Each number is 128 + 32 x the weight over the matrix's rms, rounded and kept within 0 to 255. Layers, rows and columns count from 0. Numbers have three digits each.

# v: layer 11 attention value, 128x128, rms 0.0606, rows 31-51, columns 0-127
# o: layer 11 attention output (transposed), 128x128, rms 0.0624, rows 31-50, columns 0-127
# q: layer 11 attention query, 128x128, rms 0.0623, rows 32-63, columns 0-127
# k: layer 11 attention key, 128x128, rms 0.0625, rows 32-63, columns 0-127
v31:098119131151151116184157134117134111125122155133112145126153078146096087123096141109198073140071126176151136089130150135137117091164132179125092130105156109099132111216131070123089128146121071088126088119145087203080115176132106113124072171097125154142147141146131102118161104093133191084167113185103106122153136108148131159152133132132143161130101111095142144151109132121101098173061
o31:116142152109099090058145168174053158113151101132171104147160112107122126135126073129151094130078105118175095123163138115115102104082157107087118112063168100148102160097121163143137120113107146141147132103158126176097121135117146138146152109137116160117124120103165078118103136158170065164106138140139159137107067172145125156141116121088219129099113211173102135159145146172136201163172
q32:177195130128080124079146093163102140127114132196116126167134140117184111148136139114096141114128135155109135083156164107163134095111149162116123145074159187129136128093201170076136138152137060125150091145071118163133100173118150131142142136117098128099115078133145136093159155126129153135143114156075124139168134077120151092103140167097163111097115125133117136121166098157144090155108
k32:138134130189106093146146125137123163160139141125094092143094130118164084147093133176117101138104117128183125148187169098132141126140143113081124149160183140133108117054097150129167111127134137175121121124129158131096168214128175131137121136137163132097133146136156102126144130133185160140123108134123174133106162139160137132119120103163111102141109129127153134135154144170080133110144
q33:164193126136108139104182104147087153152175129182086107165166120129162129133135126124106154125108129133136123086149150107165134077127161123116144135092156150131134135093163189094131101127103110168135119124071148194155165185139161121121158128103132173092124101115145148083135117096162132117123065158117141107125136131152156116097123144067155111097109116141112111131120100160145133160111
k33:129110134168138106151155112138158173171077099109073137156096141120142088131130157131093115124114148140162138143190111102179125137119129108100162142149181150156136130036098154110163100134130156145101133148138150126134149150150152127146127140162154097104089159135163116129130129147168141152138116161089144118061134149152136126130147094153114067157102136105155147126147147137115126113148
q34:074083088128138127140123152130122095112139110083142129093087099126110117132123141140121133120120134105104109167098118145083132139141116130154123115147124089117130130152080083181127169140142145082135153107164098064114107076139104103133099104153109076161126160127130101164113133142098128111133180092149087149138109119121070142159149141170114152161148155122145123133137170065098115113122
k34:134140155107137162125130174117110099089090113155173142116143137103113184135156090124136129086158126097098118112064101130106139124120149125146126122113094116078166117166167105181092131114125118088159131113114095137125071047152064145127099132115143148168148104116109172150155160138093136158100113113154140120170099104079137088128129107122134194131130138121116123151123126103138146155149
q35:070091111093170156097102138139126073126137179117124112104149100127113145152149149142165114125140165095106140132090130074098134150131098135140129115147138106111148160137085093131158135160160120094124138116142113137111077093146142129141116134152123078166118153124130131171135132108146126092093171122114123125126124115116083126155164141153127140196121123126143130098159158085116131123109
k35:108117128101140141112146147130141104106112126139138148118108122116101138160157112133149111086131121087103113099104098152098116164144148161132105068114053120066123117159164124182076166110127124104131153128138111124100084089150090138113097123085130158148123083126087150107144122137120152144102139117167150121141091115139136099112116144140149159134116131148136147129100074083161164165133
q36:093108108106160121106113175104149084146119142092103092103125136132143153159135128143143123139182126120127126141108114127062135115141121098143147133191129088122140098158105045187131162146137170075140158115175124120054089100136124107169107119117103141180135163116120093163113114136133137109133170086153122097129122138101117138121134130171160159142197116098174137116143202045119100100154
k36:144107100066158155095095151118132123126109138166153105130130117097088146173144124133141117082189125104110099139095114100095134107110100171121151109138100132073129138180129092195108117102127142067092129132126134147061083053159080135180112126085121174113132098120107214163150149094116171160093135105178124145161073121073131096099170123129144181145153153133106108112138167117171190125141
q37:111060101114146153061099177134144114143131174072098056180123101115077162161137115151132096182179110069123117110080109064120132092157102110133153145185132065155123104183148108150173117138132128111140122098215131117085058144136160157194069163101104113180087091089190154151126122172151163133112126107145168139158087112080090119106160103143124166189153169085158157090165167136158150133164
k37:128125121106149103089134177136144095153109161142122099117169165064104115190133126164124138130118105092148151101114115121127119141126135144118130143174132082077100135158091058166136114136153136078146123144129142137059095075154137160171122157064140204153102113085118157170117104112147230153079120129207127115164086067096145084122146141158151147097152121068139098120137163106193148179141
q38:112125140076169112134114201106115097157145137122162127136144151162102115151158167176120133125084152149102118173106133092085118141187071150175153107147162142125194125115117153108153133164134158121148104113135107180112107103092156130152131119136070134139107147129197107126150077137193146060097137119137125163102138052132104135174131169201095090116116108076148145137092148132135145128093
k38:087108130093135131059155108148132109100126154116116094127151133103098124162148144116123099112165129091123133092105107104110096141105146138085138114121122126151159112140138143140150126153188125105145106140173182145091094141179152189177081148099177139142140118101150126127102095148142150154121090112145156101148132129124088124115146063138163117106131143095109131122178126115144181130131
q39:132231199151140062240194115054115110119129124204120156110162233122206106124141219172121132054011085195136185143114122143177148204115166194120109075120153163171118091011089183055067204109107094135180097194070133157165149169094114156099177099152133147079131112168105079042116132107152118122199133124120034154119170148121131114152135115093130065065068020106095134139095146091110070233083
k39:119091148181119150173098087110115162103142119191106184151172080206157122066149103124144093139144150136092103137179099162132145127143139102125095123126156146133125134125180136121144114145063093105084113107132120105196164161068117111074158094191091099093163118152099116155153156126150069090133175133081123169106122148142118158125109151163145099144074121140151097148131128129122129101120
q40:142112173145109090085137118122128146146141082114104122169166132103174107139143133187142181118154142081116093071167159127167104105131088178119073088090108142067129116085096111047103128160093092154141092123087104138162131112082174146130143084149119139165113163130108105189195160152184153105149100124073102152080189138135114206146125164111112096144128154151121106166164146156158100151129
k40:114121123203145146114139112109152167127091164138176172127099116187128109106111130151140135169067107122131155162155144103144175140161172126071107111093155141147188119120154120196161133129114135149096137162102120132130195163074080082102114126160069126120139127141135098101144150131129104133131094139103140167100128136170066119163129177173108112128114110106106078138073088078153097128136
q41:141118101166193171149074119135183173074112226107115180164118072144046111091071144137123093149198120077116118134116164149130180105136068043065064076153177103133154084165104117128157146130070127107037155235213170074146186155102088163069164140238096105151189120124160076144126188094055055141183110176076164180129166200142099108178098163184188109192105144103154105158055123110069148018126
k41:163133117171103106133123145116097186121108109166156147165106079179168071106123115131177136135155126155144065159171087165159178149136073118147079125109165159127163124131142142139142156119057121164120133097124170113180231168088080077084156067211044115112148124143132100123176179143124100072096111131122099178087185145166102165129131157097148116174068154142122141146112157128100128094148
q42:150252154138076169159139058069104221137127138145110118080107121184205116132116124068051163086047130161180167189127100152212192149186137063070177066159153193163099118109141207097126122088061158073059112174128216169164200184109117147088182039124124148054170144201114051086092125122126045179130068139080156117126112153163190080140152104170128072105030142118140150192054068162189109170180
k42:154138135112103136142131148107109183077113097165160134091144098176104094113141112118122136113063080136107080184140069122165179205140151107102135138149136136152120113119128163126104148115083146156088119136135110110118139130059129101107150088114051104068158124123101090155127189128121108072130168102114143122100089119120156154158142145142107090134093089138106123129138136112126137117143
q43:076098114175099220056156093195113170103157174087089113168084085245113110127165119130199176066197226020137041162102135118122090145066144116164134122102145170132112152159194150095114132145125098096131132117105127178176170089181115223077155176126173102180101115170169117168196102115136041055141110156117157154191127118141074192134167066121141140168073224155183150213224156101095148120122
k43:105111052153137182137040103181166102119167196187054142186156044186144163091195154132144133132164210068102077158102160131111112080117139139136108073096105186147093177189152108161192106132167116083028063122110153129115164096143126163080063175190109129112132147113147131170149105100151059088172127152096196162121116103116123128101122076140178177145103144123252126103148107139122155064104
q44:237172129068133099118090069131127148090159085190166153135202067135112098110155135109139206201173108139088120090107163196178127084160056103140119140046127173150164148182096168145149091095144143190149069118111126098089190159135130094122069053174145107076118155095125127123122131064135144146115131182111125125139121143099152154055143090102159127129130088103103122142067067204059131070106
k44:205104144054116101080165071119098154119123043142111125143065074134122092169083026091151155132148123174176108170156206103108095153113141094083124204137121151104162142185087128077156114083082127207100132106182216147170174133175160128168167080116155114076159137074132197078153126135162172169207081090155188145149085210115144161131143095121153153173107182128077165172157119111093106141136
q45:122109144126122075059164233219209131103115083137123129086069065115043056107132082185150109134127131107166164135214086058139203143099138107059054159090078057138095130217137124120116054048077096135188060011175156134141088124151109138147133172133067138146180116075191173110114156091179181084104142179130186151113089069152166199168120116105050057141146114146130176059170059106128134164137
k45:143118126065118154087194077155114140056113132035171142103119117162095157088111190195148084053113128071128183128169216103067127125104089151141193096088052110178110114155112086137004119092009135038144068128131115193156070113154137147183086201156163147132138099153117204144094128091124132134069125171131189176084133059188092143127092133176078073215095076158066160082080143110128159123118
q46:131107147122089155041087162184211119126128122125086147104132090203107078125078048137164140117182132052153101117125179138191166116118093116132078132092161134160125161140134126158119095137088110147194109086138157102153140114148143144165129196166140104170158218092092113139123175098141087097120085169063218129126100132135136176124119100096080142118166217178137145134172135170086133090084
k46:129119101054154111092112151206128197055152131105103155160114085183037136098114137148192139122210151098120153160153213083088150074133122089099112166118068143114092156166121153173086047099023096105077116073122142134117177072156097117113095156190108186122160165101144186174117133117146107120129106152111168103121073094070141171156145076129132149130197127122186167154115090136126147090095
q47:029159159211139190113091176113210118148129185113154096058091139143077107105145194137148072070106157126055167122129134087050165139161119181095096081082124220174168027165100153113154183125101113123177151149168106104145080188040090163135145118140090143155108175078252121152192125122104111046110182100060101163157156139129107115196174162179105073122116165113069186122117117097140137133095
k47:136129160168145146114057095063121178072179171202163062095173066185072149071163183189136112161097126068092110118116105135115181160173061149162099135168176153144157135169130151123141148131126132085143069133142098144082099166080157180155099158150127096160086085198175173168160153029183118040067212152029134168086110052111130136128171124149104075149074123101108186146165152115162164092106
q48:110111166107101138121136102150165083146124150147142172119108145114154159145115110109097133068153169175087151106125116125127107131119101123139120150108090150122157124127137102125113160147119097114139142146116104105116107107124089126112080146096118133156118104115127120108136172143099157110127141109124112163165130132101101111131134127130118117124138123145071182170132147123157087158172
k48:097152117110113098136118115118097175159091165152123134141121140139160089137146143136115113169107112097132130152147179132186129107135117155103094112097145164169129125087099144111121128100152096138129134138098169133131155192135153153099111140140104124119124123149156086101132145118159134128103118132155108108128166124159120149130126101128136075082107130186136144157115084174130140147146
q49:151130155125115131106147132128122090147110138219155145146134151121155154150120139133123129113125146157104149109127122121142110114144125139120135145095146163140148127110159124133177102161133092157145096142107130148123100153130126146115114164129125154129134104092148139133157171161142153115112117117066119166171137111064120110120125140110153118129177122111135187142137144102127093152121
k49:117149121157127110131135101143130148122089168139141130123130166148129066119142129143146135132103133091141126147148177126133144070121148153093086112091152146135150120100113142098116109106127113139157138131096155131109150165128161129135129136127126127101092132156168129096145137120133110118115132141155150118102167152166110120117105124154150103088104143167130149135122088172133112136139
q50:102127134152154110149121112119139188110120071080145132096112113137116115100118120123130124130125122136154131161134143170157136156136104097115108121106107128120121117114155140151100124079122161131121146117121139100151124133142109123107129119131121112100125133146129098112103115122102105157141155116137141108135122135155135147102107114124099122127131145149118106144105114139123161105158
k50:147089123131121112120121152131130118138127100133118102134096096128115138139141114126135117125145162152133107127111115127141140131131131107133146152168129119110124139122116108137140112141114139123108124138144106128132122115096118102153148130133105117101107129111131184154107154128131120132153132103098111107131089085089110124140140137164137126141133119112134120111137160110144132130120
q51:094103119123149115134127138119116132101142082078157134095088098139129099141123121132128112144143124141144123165115133158107124146166127122154131104147108089125120114133142079151111159123133180120133181107178137076140103068123107126128120140117149113154130155143073084127098099146092096090141171111156097116109111109161115128175114120153119122129175118125150106127124182104109123116139
k51:136093116069156140121109162120117134145123114157128126140129094139097173121195097112150095100176123112092108142089117115105138144131119111144143107137068096105121146179124147181132142109142153108128136113139105146128085068177099136162129110126106116126139105099116185148125119140109151144138115115161119130140069097088155127127146111125106174107147112125124144125164136100140177113137
q52:126173139109112121128131070120156195118122104125158202101087099140175082091123100097140121101074086159147121167153150153160108121136128113118097098110073143112113138129116145114075152066104106101141134140145151109167151088124091086110174117119122133127149119129061076085122162119095127126146120144124123142071130126175147169154117127102102130131159118179117119120124099137100115130147
k52:134104136163126108131108116110172143111176129068082103135146127138125141107112144095088130164145142150173160145157095127143154128075133099114152167118117077136134114112136159089138122154155160127140147127149096086132150177108143132148120133141113115129143121107183112118092117120122119112150150092089080093136131091122106148140111141137141123146118146084119126148115171135115087079121
q53:109090136094157151098117201111135096106104145103150149099114094149113113112109132133133118135121098137101128159087107112104165118165066102114104084159156111134142128170091095143177107128140159090101141119194159080083109117159130109150093099147068111152124170126149140152106170176096101113088130168141108148098123092104139122133102151166099093143175116112152144139102125082103121074128
k53:120106125107147139136127109098123129146173132108174075103136135098120136154170121098128115119142100123119083140120116116115088112088112152110163151109139117113170124196164101148093126144131178098145147119154143097140129112132106153142125145141120111156070085121184121130126109116144140120130120057185147121163067137107087100132155096143131124135104140139146136132134192128137155155123
q54:137140126133104151120180138129152160128063131188106157094107126106118077122094061088133136075103095152158165164147180169101134139149121082115115129150115162123104142127092093129155099110067168164050124152130117129141140117141176077100169105186111136128144160121095141130043190167062156132067062163127166117126130164163162105122114170138120109092183116118112061159101063124095152070140
k54:135147166132081148134115056119075159166198081121171097097187102113195169080141222044157131139112142150173067150209093149160102115108171152098160140146176196134149173071124197042144121166124099154156141109122151060176151158099165129125153076146203098093175135148118110132128119086163156148215156114023149068088181150150124162125139111145123138140063139139130165145158158107126131101116
q55:165134163098045080105186125182097136133139101108174119182155160118126110165127149177142192122112109152154128117175137098140097122108129169139148182095096138101096120091083132099102095104111082170201116079071104141109133136172135076133115142075163151123118121114127128137141111118167184126142128073156073096163126065112130143092094116120099106119158128123122149108140115137123081167116
k55:128172089088124107136174127110150120195155161092111120099113151122086126160074159108103108141092144162145213115108085130167155155123138114145126150158153098174091078091073124049090108143185171091158086162152094125066057136163183159223124161084184157171115108094112047132060129140160170162095132131132123097160172065134119099109143160158144136128160104063087152050112147123153065150120
q56:126135150096116139134130102132125149141146129098119134186162147145153117138136111183119153127114150157155113079133126106193130081120143123191081159073117138082083111106165138065134143170087047111166114118104090173142139145105142134119154114129185131167123124110111129162140140080209131139088110150119134102126179160140140182112100146062164079141129122151079108147135133135116083160081
k56:161108080132131159120116056148164150083180158135129115134168122129099122131126194080149095141161173071151138125159160112116158072078112127102129094139156143150079161161115156119157095085142140173131088140100128083103131120167180176188096185151139156170134131125077155154079131064132185209145080153057157110130148108112178114123158070099128155165150134157218089115107166150175146082115
q57:124189162156132096164129114169105177059125128111108197154112179150158054028149130168133100075159180155135119109139151149165157147127147100103071103070144181139103129106168195061115124087063052134104116166129147173196175120121120113101148123157110176110152117143086095057180154091066022106147119255100055178157181119196177148144118159139141048085104097191162121179136107140133163148135
k57:189138168148168166144107119124104214068132124165140177168156074169112121070148143122131141145141095109125084151131136156143163135135077103122123116118178133152151130128093162166160152115003123128109103108105132140146178133103115112061133092224050116067127115167071159180175208121109056126104120184103177173066103072138114150126118121133124129203082111177122087140116151116088141065093
q58:116160080142053160075146116140092181131152156110101048111125085141103121134210100104097182033135182071154091206119091158208094162080130116165204097167088140187154178137176160111141139107185169069126164138190184068099170106155113173075155164067119067071136128207182152146149192169119133129125123124146183135164108141156108109118187038112112109182139208132242195158188162102058177144180
k58:080112034054133181164056146146118075150179152118097131223149080093134161182217125155106189040165224131053070148068117134144053073185154151218123129069058142075120130155130095201049087157239127003089127111195128138023068079176017103136121144088178125104129058019174123142209111113153121062124189076189083105180066079095102131125157128163181153187168143100241151104145104105049173243141
q59:113122152132163134195172062082086231125115146149114149241119101132140034100128139145061188143065068151114111186219088136112126129200063086093122126123178150091121067160033087151076107065134194148054082141118162116160188146107140060155146078151103161134162093151107166097164135153128075125164127159215144182160086082164132214084051089122091171143101111152139137158126071146123135147190
k59:133130125066136131091139043071035172104104155072133154182076196115187138126115133133116104167165128143155113103178169165180104100132164145083123090080124184125141111089130062144140167083086176142094115147124120175149108060133121072156212100102114107098204078167055142083127143145102109169124157111146118212111116155216194235094153129166155199221143141195165124156086158104200235103171
q60:163152171147149052159194166145132061038095198182165112073120143108141185121138169220127113171057111130162055149078171113102129202116185177222160116085147168121151110015160139049093151187130166178199139098101101232077130130109194173141153126104140121115243069180152067164066160180125165092066035142157170128051211135192172167051155153102113215091160132143070140166118140099146142191089
k60:117205186121120090178145144130115109149170110119099084126217128127101168172147171055104143126081112171203098128144114124097119089094207139135212114140110086115075149058138097109142111142124169203086068133049112144182182163089183154099165147213205168122072099120131012149099073077210155076180064136125139000114122151102141092122074170109201087127111075064174106101083117138192120080063
q61:106108078121133182109084083103108123186080107157010116147145094176165134111144052076129062132176160155130227146091139133182154112147204050154078113159102152205080146177198124195143123109179153056048159135145145177095132072095157080078113136080042058114080208100193109047223114126081094164092128096162172105100119137081129124125144066149170150069120134143127141139149083057127131120149
k61:056036094149110213084124140080118112130020080102100143191105127137142045075105122169118109062172165169048081104160142118111101143174098142106030104146136081177133119155072113078200170164170104099072180155124111107133108116086132096083131113137104135184117198077123183164212230153096074128139194125134093107190084110061141186139118164179062088136176134166124082223199111117083108153174
q62:183153180163184051102187121052093117124089119083199080097050228058131116243060101108119142148056058203178127177142099096177118204213165151093154189188174156127199029018098059110151197112158223155144186197117106106123065069080085089174147093050094092128165110152094091114079110174155142176143126102185078127074082133172084129198147159108119135083130099100054060157116188085193131191177
k62:071170113167099066149138160058147134125117188143217149071130191068148077132088125178131139164001076157141141119140069125156124183133142215128163162105155153139204111033097089169113215150166148165161150192106108117092165123112073201176133137069102123176144066115083019138117174133134110084057168099141093071136206096138104116087110173137160113078151081107108120163078120128174082185115
q63:174059167064132052084174150131137119134159129087179203079076109143141124161033039132163114118134141162085121169167189168085120125128113106138100176123135104107162171160137125091114064126046165149107131095062112100121074105187166098121140104148148126172165173073077122175037121148154176119120106204125141103076119149134136164106067110146077147145160115160108069080121096150134112044123
k63:177170169145156087161137180141126158112158088077197156113099168053110154150049072153152181138083066121099104126145190078090128137151129125124210215099048149086085157100104089126090121119056110126069181148070126090145116096127071056135139141107092153125204119126120126192087150134073204155167089115154174130058125143115073125097092122098050172077149146105092169099016095139153129116087
v32:202115119131118019153129155102144081108153156122101100110139137125086208143161090091029145128138127151138131044124135129117141149064182100140091087105171055111145122172136114057137173144126081132091045116199182140153105147087139104087151064115130119181142127149109069134097102182168149145104135128169136154126190154131118134106157111102144184184138142171136134086100084193088125100163
o32:139129112093102080163120145107112108106144156107130118080113151148089143143145068092095120064128176121094082083108104104110142103117151057098050054101173076107122116157174101093154156130097073099080086164202141104150138158147095158107128136101124123148101127156104118131108149137178116110061074102126135152178173065137106136157158127087148150151096137138142148089086087174084146057199
v33:105128102159105100087196121166220089180134148132086140103098183155193124130145160124112081095127112158025103168128102111045155151128101121159104134038102187129117055207124098197130147154141173147171112152131099148076155159132146080081100095162131095101105133137085173096110072182144126168105117136104072119139134133136111069127091133019165127135064109131112092113111148038180113069128
o33:121148094132096129102188079154195133103174136139067114110173141112214143070164151153081106114201133138029098179116097084097120161150156072143185106124153156150157094111074130183079108209142169156107101158080109164091144143139117091056080151138124105103124119147095158178108125127141093148114095146081068120153120134163151076137098101057163103150096139134152150199115121071142100087128
v34:112097051112095111222092134018126134122126077118105099149186149124123127094181154074139091152102142176179110140172124157127162125174153170147136167151084153103072179136020128079176098107123176176128171155119147026071160187081098109154118084098097108108130111176147110146115121096115157079072098081166157078153143031129142213117114106143117177099173161184186157255156080173110199134117
o34:146095111072121121160109121071144136101102096047154132151199175163093161176111144100159105182096191177191124084190137166130132089104116149207088092125087138073076137190031152115156112104074083112220151187081184103066124162055113126162149035135076126124133131125233196158132114084173147140180064036159136136138184096166143198123155155112083142099096141183118148201120148183167188101117
v35:102120167181135069169148119129153149122157156147064126116131113129168134184125143166136131135112181119140113172179131042138152179053139148132087131092152095174018112117252109082148128127168093082126094096159096118102147118165120090146159088103086151130119143163156114131134131164129157105202064108142117185163149106180103125098106091138089163132067113099146059054172099062167182116118
o35:152130102146094084170152112074192144120109087126087115101141111134176145147180157136097132162104107182141129156196132071154126175082136100116186141157164061153084100139165119090154043129181125084084100121126111119138151097216109084153145080181082179138145142185105113108090174116075150117133109108142068112156095137105080138106063090116138203187058097070140129126181174053165128105161
v36:090175155083170140137110104149164158123062116208137136116169159135096109097159189127143134108145146126129090075114078099094139068128169133074107099167171159117094098099145096170148080131125127128141136117182110082186145152118210164091161148119151219175158135145149083092122158173127128096221090080119196107158128124122134139089150121174065213132175070149169167157197132201192166116121
o36:168147137077169119158130113134136173133042049139161151137107184166142128098165133117150115182136128122134089120077091128154094076102156102114076162161137147126120089117155099202109093098100125118189122132124084117178091145075203132140100094055111197225173148180140028080095183152099119087190148095165187119152123112105100151136124212151095188110170087176157127154147178178176079046128
v37:136166173151184153178137109084127159103093088129111085052188122130172064076149137053136220149119110095145159114103079101174111073148160169108137048152115149082119119157115108104125092094148124173086090089106136118177105111095113152167109196105155128084134103095178101140146186043094147159142092114126128080171117190154119133157170141199105165213168114182105124067148146151157074128100
o37:161162182105112134157130142119141132129086104128156101064107081140141064103139100063093115145090121142169144116130108163133130085096135185189121065172098186081086144128146036114093137085141107160112084107145074123151073148127130171175102160107155096089138121114141073110116228087080128143176105158100154070151111180139100145173181172219123138164170095192055075075157185165117133097083
v38:185178100127060095093153075098171140126157162129130165122120134110083127104105158134156087155120144129117163143097153149077092127177073123144125151130125175131149144069105161191096166181141174138100143161170164134161147086155166150118167143157195126201094195147105174083130069145125131135037196141087182107070081134081111053139104124175181138129114088178161182168103121098156094112154
o38:091213130158075157101125101139123109138138152172114146162145112101113165156132127140104117112167182112095153101042138146094082109162106119100100142148139162143211154064097195199073158190163132094141155132115158192147107107095085125068161125113196104202107110121117153125161127137128154135085170103092158156099118094128088048125097122216144098068124088190161183136099157145127068155154
v39:178151106118160192111089114062123092164064124114080154081120119153076087091118200099059120080104139074132167160101080098115117123139129105134126127123089147102106109125214078137170133161144096137057157196086147093145155097102143137101128152123151193130154103186151106137105137085104138142119206085107141114152120172100168117147169110136134122188117129205143097094183171112218153128168
o39:095170120153093164148105122084059106178116058149131157109120104109128087075156194099055155109135153137142124141121078157128073081105172173149123106151129209109138122086154071120132119195197066180104169167089134117096165099093147127091111142056131154104147120185099088131048145091125154140143179136083138169115104103161138103101151150151148078136132153173154110109140174185191072094132
v40:121169000136165138147083145126131104107185143136158194069118163141122140108166060150103094108072228044149119158105122120128153103166169123176147060145123154135177109164149179115119163136144200139096107169145133116114084124133180135148153129145153138143134146073141124098128148093160160193071173179135109172103169110119120099124139102157105202104131093167176136145126023134120117127139
o40:112196117083114118130122097142131087176126145159137158058100141156149124127146079192103165062062186085168183137157127126157148097157117144104075106192142128098202110158122164109086126152077199134131100144116180097153031129087134144106106098128105124130130085152175146150118189079183217203114180187150150200136161109149108102146096109113124122159119110165180146116123075136081118123162
v41:163132114086136146117130065129090131151094133148110143148148065147127059148167106184116156053094107164151106140114096172122135140147059153127180188135101182082121089147175145154121082132118129151169167165126194133111102100140148183114113116137106089113140134136159080127145183138111104122088125129121108123104089170106115060161162134130146092181181098161071174138129174103146112123119
o41:071142154136136190147107057155078142132116087177154134167142111111115104068121152162124148090139101185113121150131081150113148138137101145119194146151136240076159088080115141151146129110204149139148185114113153118102100144143110169100088131133153103141112144135166096119183142094119093145108152112116110122128089135155119062174169158113128099177190124128061147101120093112117118131106
v42:155177191090186140170176136062209089123118108156107113207099167086101101090123164081125133140175145142124143089109106153050160048146158082101098117047141127109109107126041120142090197125115032147127137112172078207189121140107127144125077149109175176075138076122152111108107134124130111087164177122140192118155106167088146128121150165135174125060073125136118171084204116201132136129056
o42:196125109126169150143217152085155139145115127114104110165075157130100100091139082028125104102161164056114120126094115126046149081114132060078109111059155120160096108098127109174065155095083127203156188155203082149152163137073161163086084077061132127095173107158129140136054144122077137034097150130123191108147157138059148093155175186143174091061119083143124124137159157233117177143100
v43:156151108083094147176160152128166130186119113092149103119113135121089106074105168137195099109136078141068119203117134116062115110158138104167179122102066167131149116102043161158073106172112100108183175077116138166021145211125148121119140025162105130163109161142151145136106114133128096087144114140138216054108087137158181152149180126182115114085047210111085136142144133121124129129091
o43:133141116097154170106143152084135078141136149165102095108132129121125113107123158095209086119161085170101147182148173126068159111164101078184172143152081125192133154093094114184107104217080148102185121083111141160078106136062117090066101052148099084106104156143113159131091111120113124099131162125133132057092078139181174133093176128187083092029157166109135131178094129154176204197134
v44:084142120184139072113167221168161101127175088051104142092111067130172155113144150103130125175165131091124166128155102140084106121139157162143093158129125036103160129158056125030167090154097214170125103155083168075107177146150070123108128087131144106100083091099139173188104079177126145152125113205132113125159190077080124176118083081116118160060110201126129090167109132137091119152128
o44:169143146107130079119111204136166047108135097066140151126179117153112117140124126121144145177156148126125111139132088137115105095135178135154107107108119060102161146153102116071131077145068134154108066127120141105145152109178060095128082130189114097093074090069171179183141075120181115132074076144112105094155190117105131148114130122117080120066045184147165098171149099139110121125119
v45:089219099134185133143204118105096156138076104059109113150129166155162113119176141164190131120103145115134073146115126124116136082145173150096116079145090045088171137143127131099108106129143169101103193200084085122151185086123140099067116101161092104131036125138192162227073125141134156125122142146162175073144103147134164135189152017168130153179089111182117061166148167120141099145165
o45:076190110176134063160146125099151111178087079114157158177110183129166111149142118174220129133096145132139127146109106152076098121104185116191132137174099152060157105125105123088128072104157141100170175175081062098147122040055107114061104112182145124104043157147156193168043120129147120115137146191111131081168121087177178115096158052227092155096140123165113098121129175133122172110076
v46:103111092079177078145136128088150072149105038174089106189094174142070137171118143089137100072167162073125151106107088117210146158092134110118132125129121112191054108087064191187163179129112142119130098160136120142099124111125085143185123087138078128141143146163128092180166106051147147167215117129090175154148090117071140099118180229113191101126038024087125085127107082122124112178120
o46:107104098090136086058162127087109077130165076114099141167077125119131115198124105117082152107174113097145129100103124132214181193125077087175112081089187161173078173172079130157187134131137173151111114131140127077088080105120117149114135081093041123135171179171093107124121137112135162110168173176070181153120083068052130068108153181120169093112057038069166049171079115119152145153133
v47:129128117102158106088160073136133148095154074149129149127162140152116131150139087191113134076108082122079133106109153189112120109103179124092189155140131191124136105144112133078128095138155214189109150070138138195161078176165133149146056102100152121126146092094131058114140164086140055114152164188152140143095114128129085181139155200157096134085160104136033137107105132145144093167100
o47:124156105083187108146111085172090175131161129163110110133126118207101143117107070121135115089145179095092129144099166154135122131111144097081209119121127198130139104187088117137136165137152166182121142064154123165129144154175168128163044116131138090149149135096153091150202153060153087123148163184221156113149136144083110170143209219193149142146126132156076124061134057138092171170093
v48:086030157110156147131102130127153126117099162076164138074086127124149088129105119135150097195091092062089123120158134127180098148122171128160102113168106096202102174103107108079144120107106061126088098132026109112131128123163133144186109116086112142126189087098144109186128122103109138091193122101127106113121098127106184131103118092196145126135106128087169146075180064132159136125128
o48:121033154158163140080073169114157087171107174129111101105080114134119098176127132126140107166106071099160184115082133099205122095093119148137076106128090065161082167143173099068157103152087081161127113110092151125122175099126157125175097061084091139119163105107145129158136167175123154141164129116142132107152094132103133172112114081157133117132120147094142108065173165101186097174104
v49:093165151134104104074091187112059090138138134106102071174084184173102136158096088116052086174193123061055075062086152104100115145162187091113069122156176108127130124117092122122120200122099205132114149146102134164170114084154072139122129101156138124208101133185071148114151073164155117108133141187164079159111134133113166148195122143091159145135108202173151079162113155156144119115236
o49:103187100160132108087086155116096110089201198120128140162106198143098110196124123110084125161169123068102065083081088157122130142167190127143074157137177122122126160129123108083098161095058172180103165110111136103160219046142091144095123155142102156222119142179000151153129078178196105126133102201126162187163148110122176120112150115135179118114110198159162090160095106110100160134182
v50:094105145144054167095093108162160158119117141097109129088144110155224082123137149153075092123127138214122159114131189132133116112155135115161050047156133084138102125153133171166158122117145155118075103118108138099113092165124133141118176243136084132084157163092117108127107086144185173126092041147146171112188123135201107121097078032171152129169190169141149088175102144062168220144110
o50:143123146179096127112094140155186129118109162075157135086159164098219127144132083175098114194090126238076150111196190144183059136088189175107108108184115058104121088096132164158138138123127201099137115105102181136135054168127127141100150208151112138124196108122142110120104086136116149156161075110116118078175131107196124141094096108139160134178154166137130098110136162112136146129117
v51:130171153105096111207105119059084147119203169138133065148074131113036136117121123152189081176157119068157132103112220116140110160078193172093079134165141108146161115061136163075134077111111078109114228170096139086181145162167147147155130123139142153179125152106134134140175135120126198115142194104105049078152106099105132073172190056198137116076135137153143165149142111160119085146164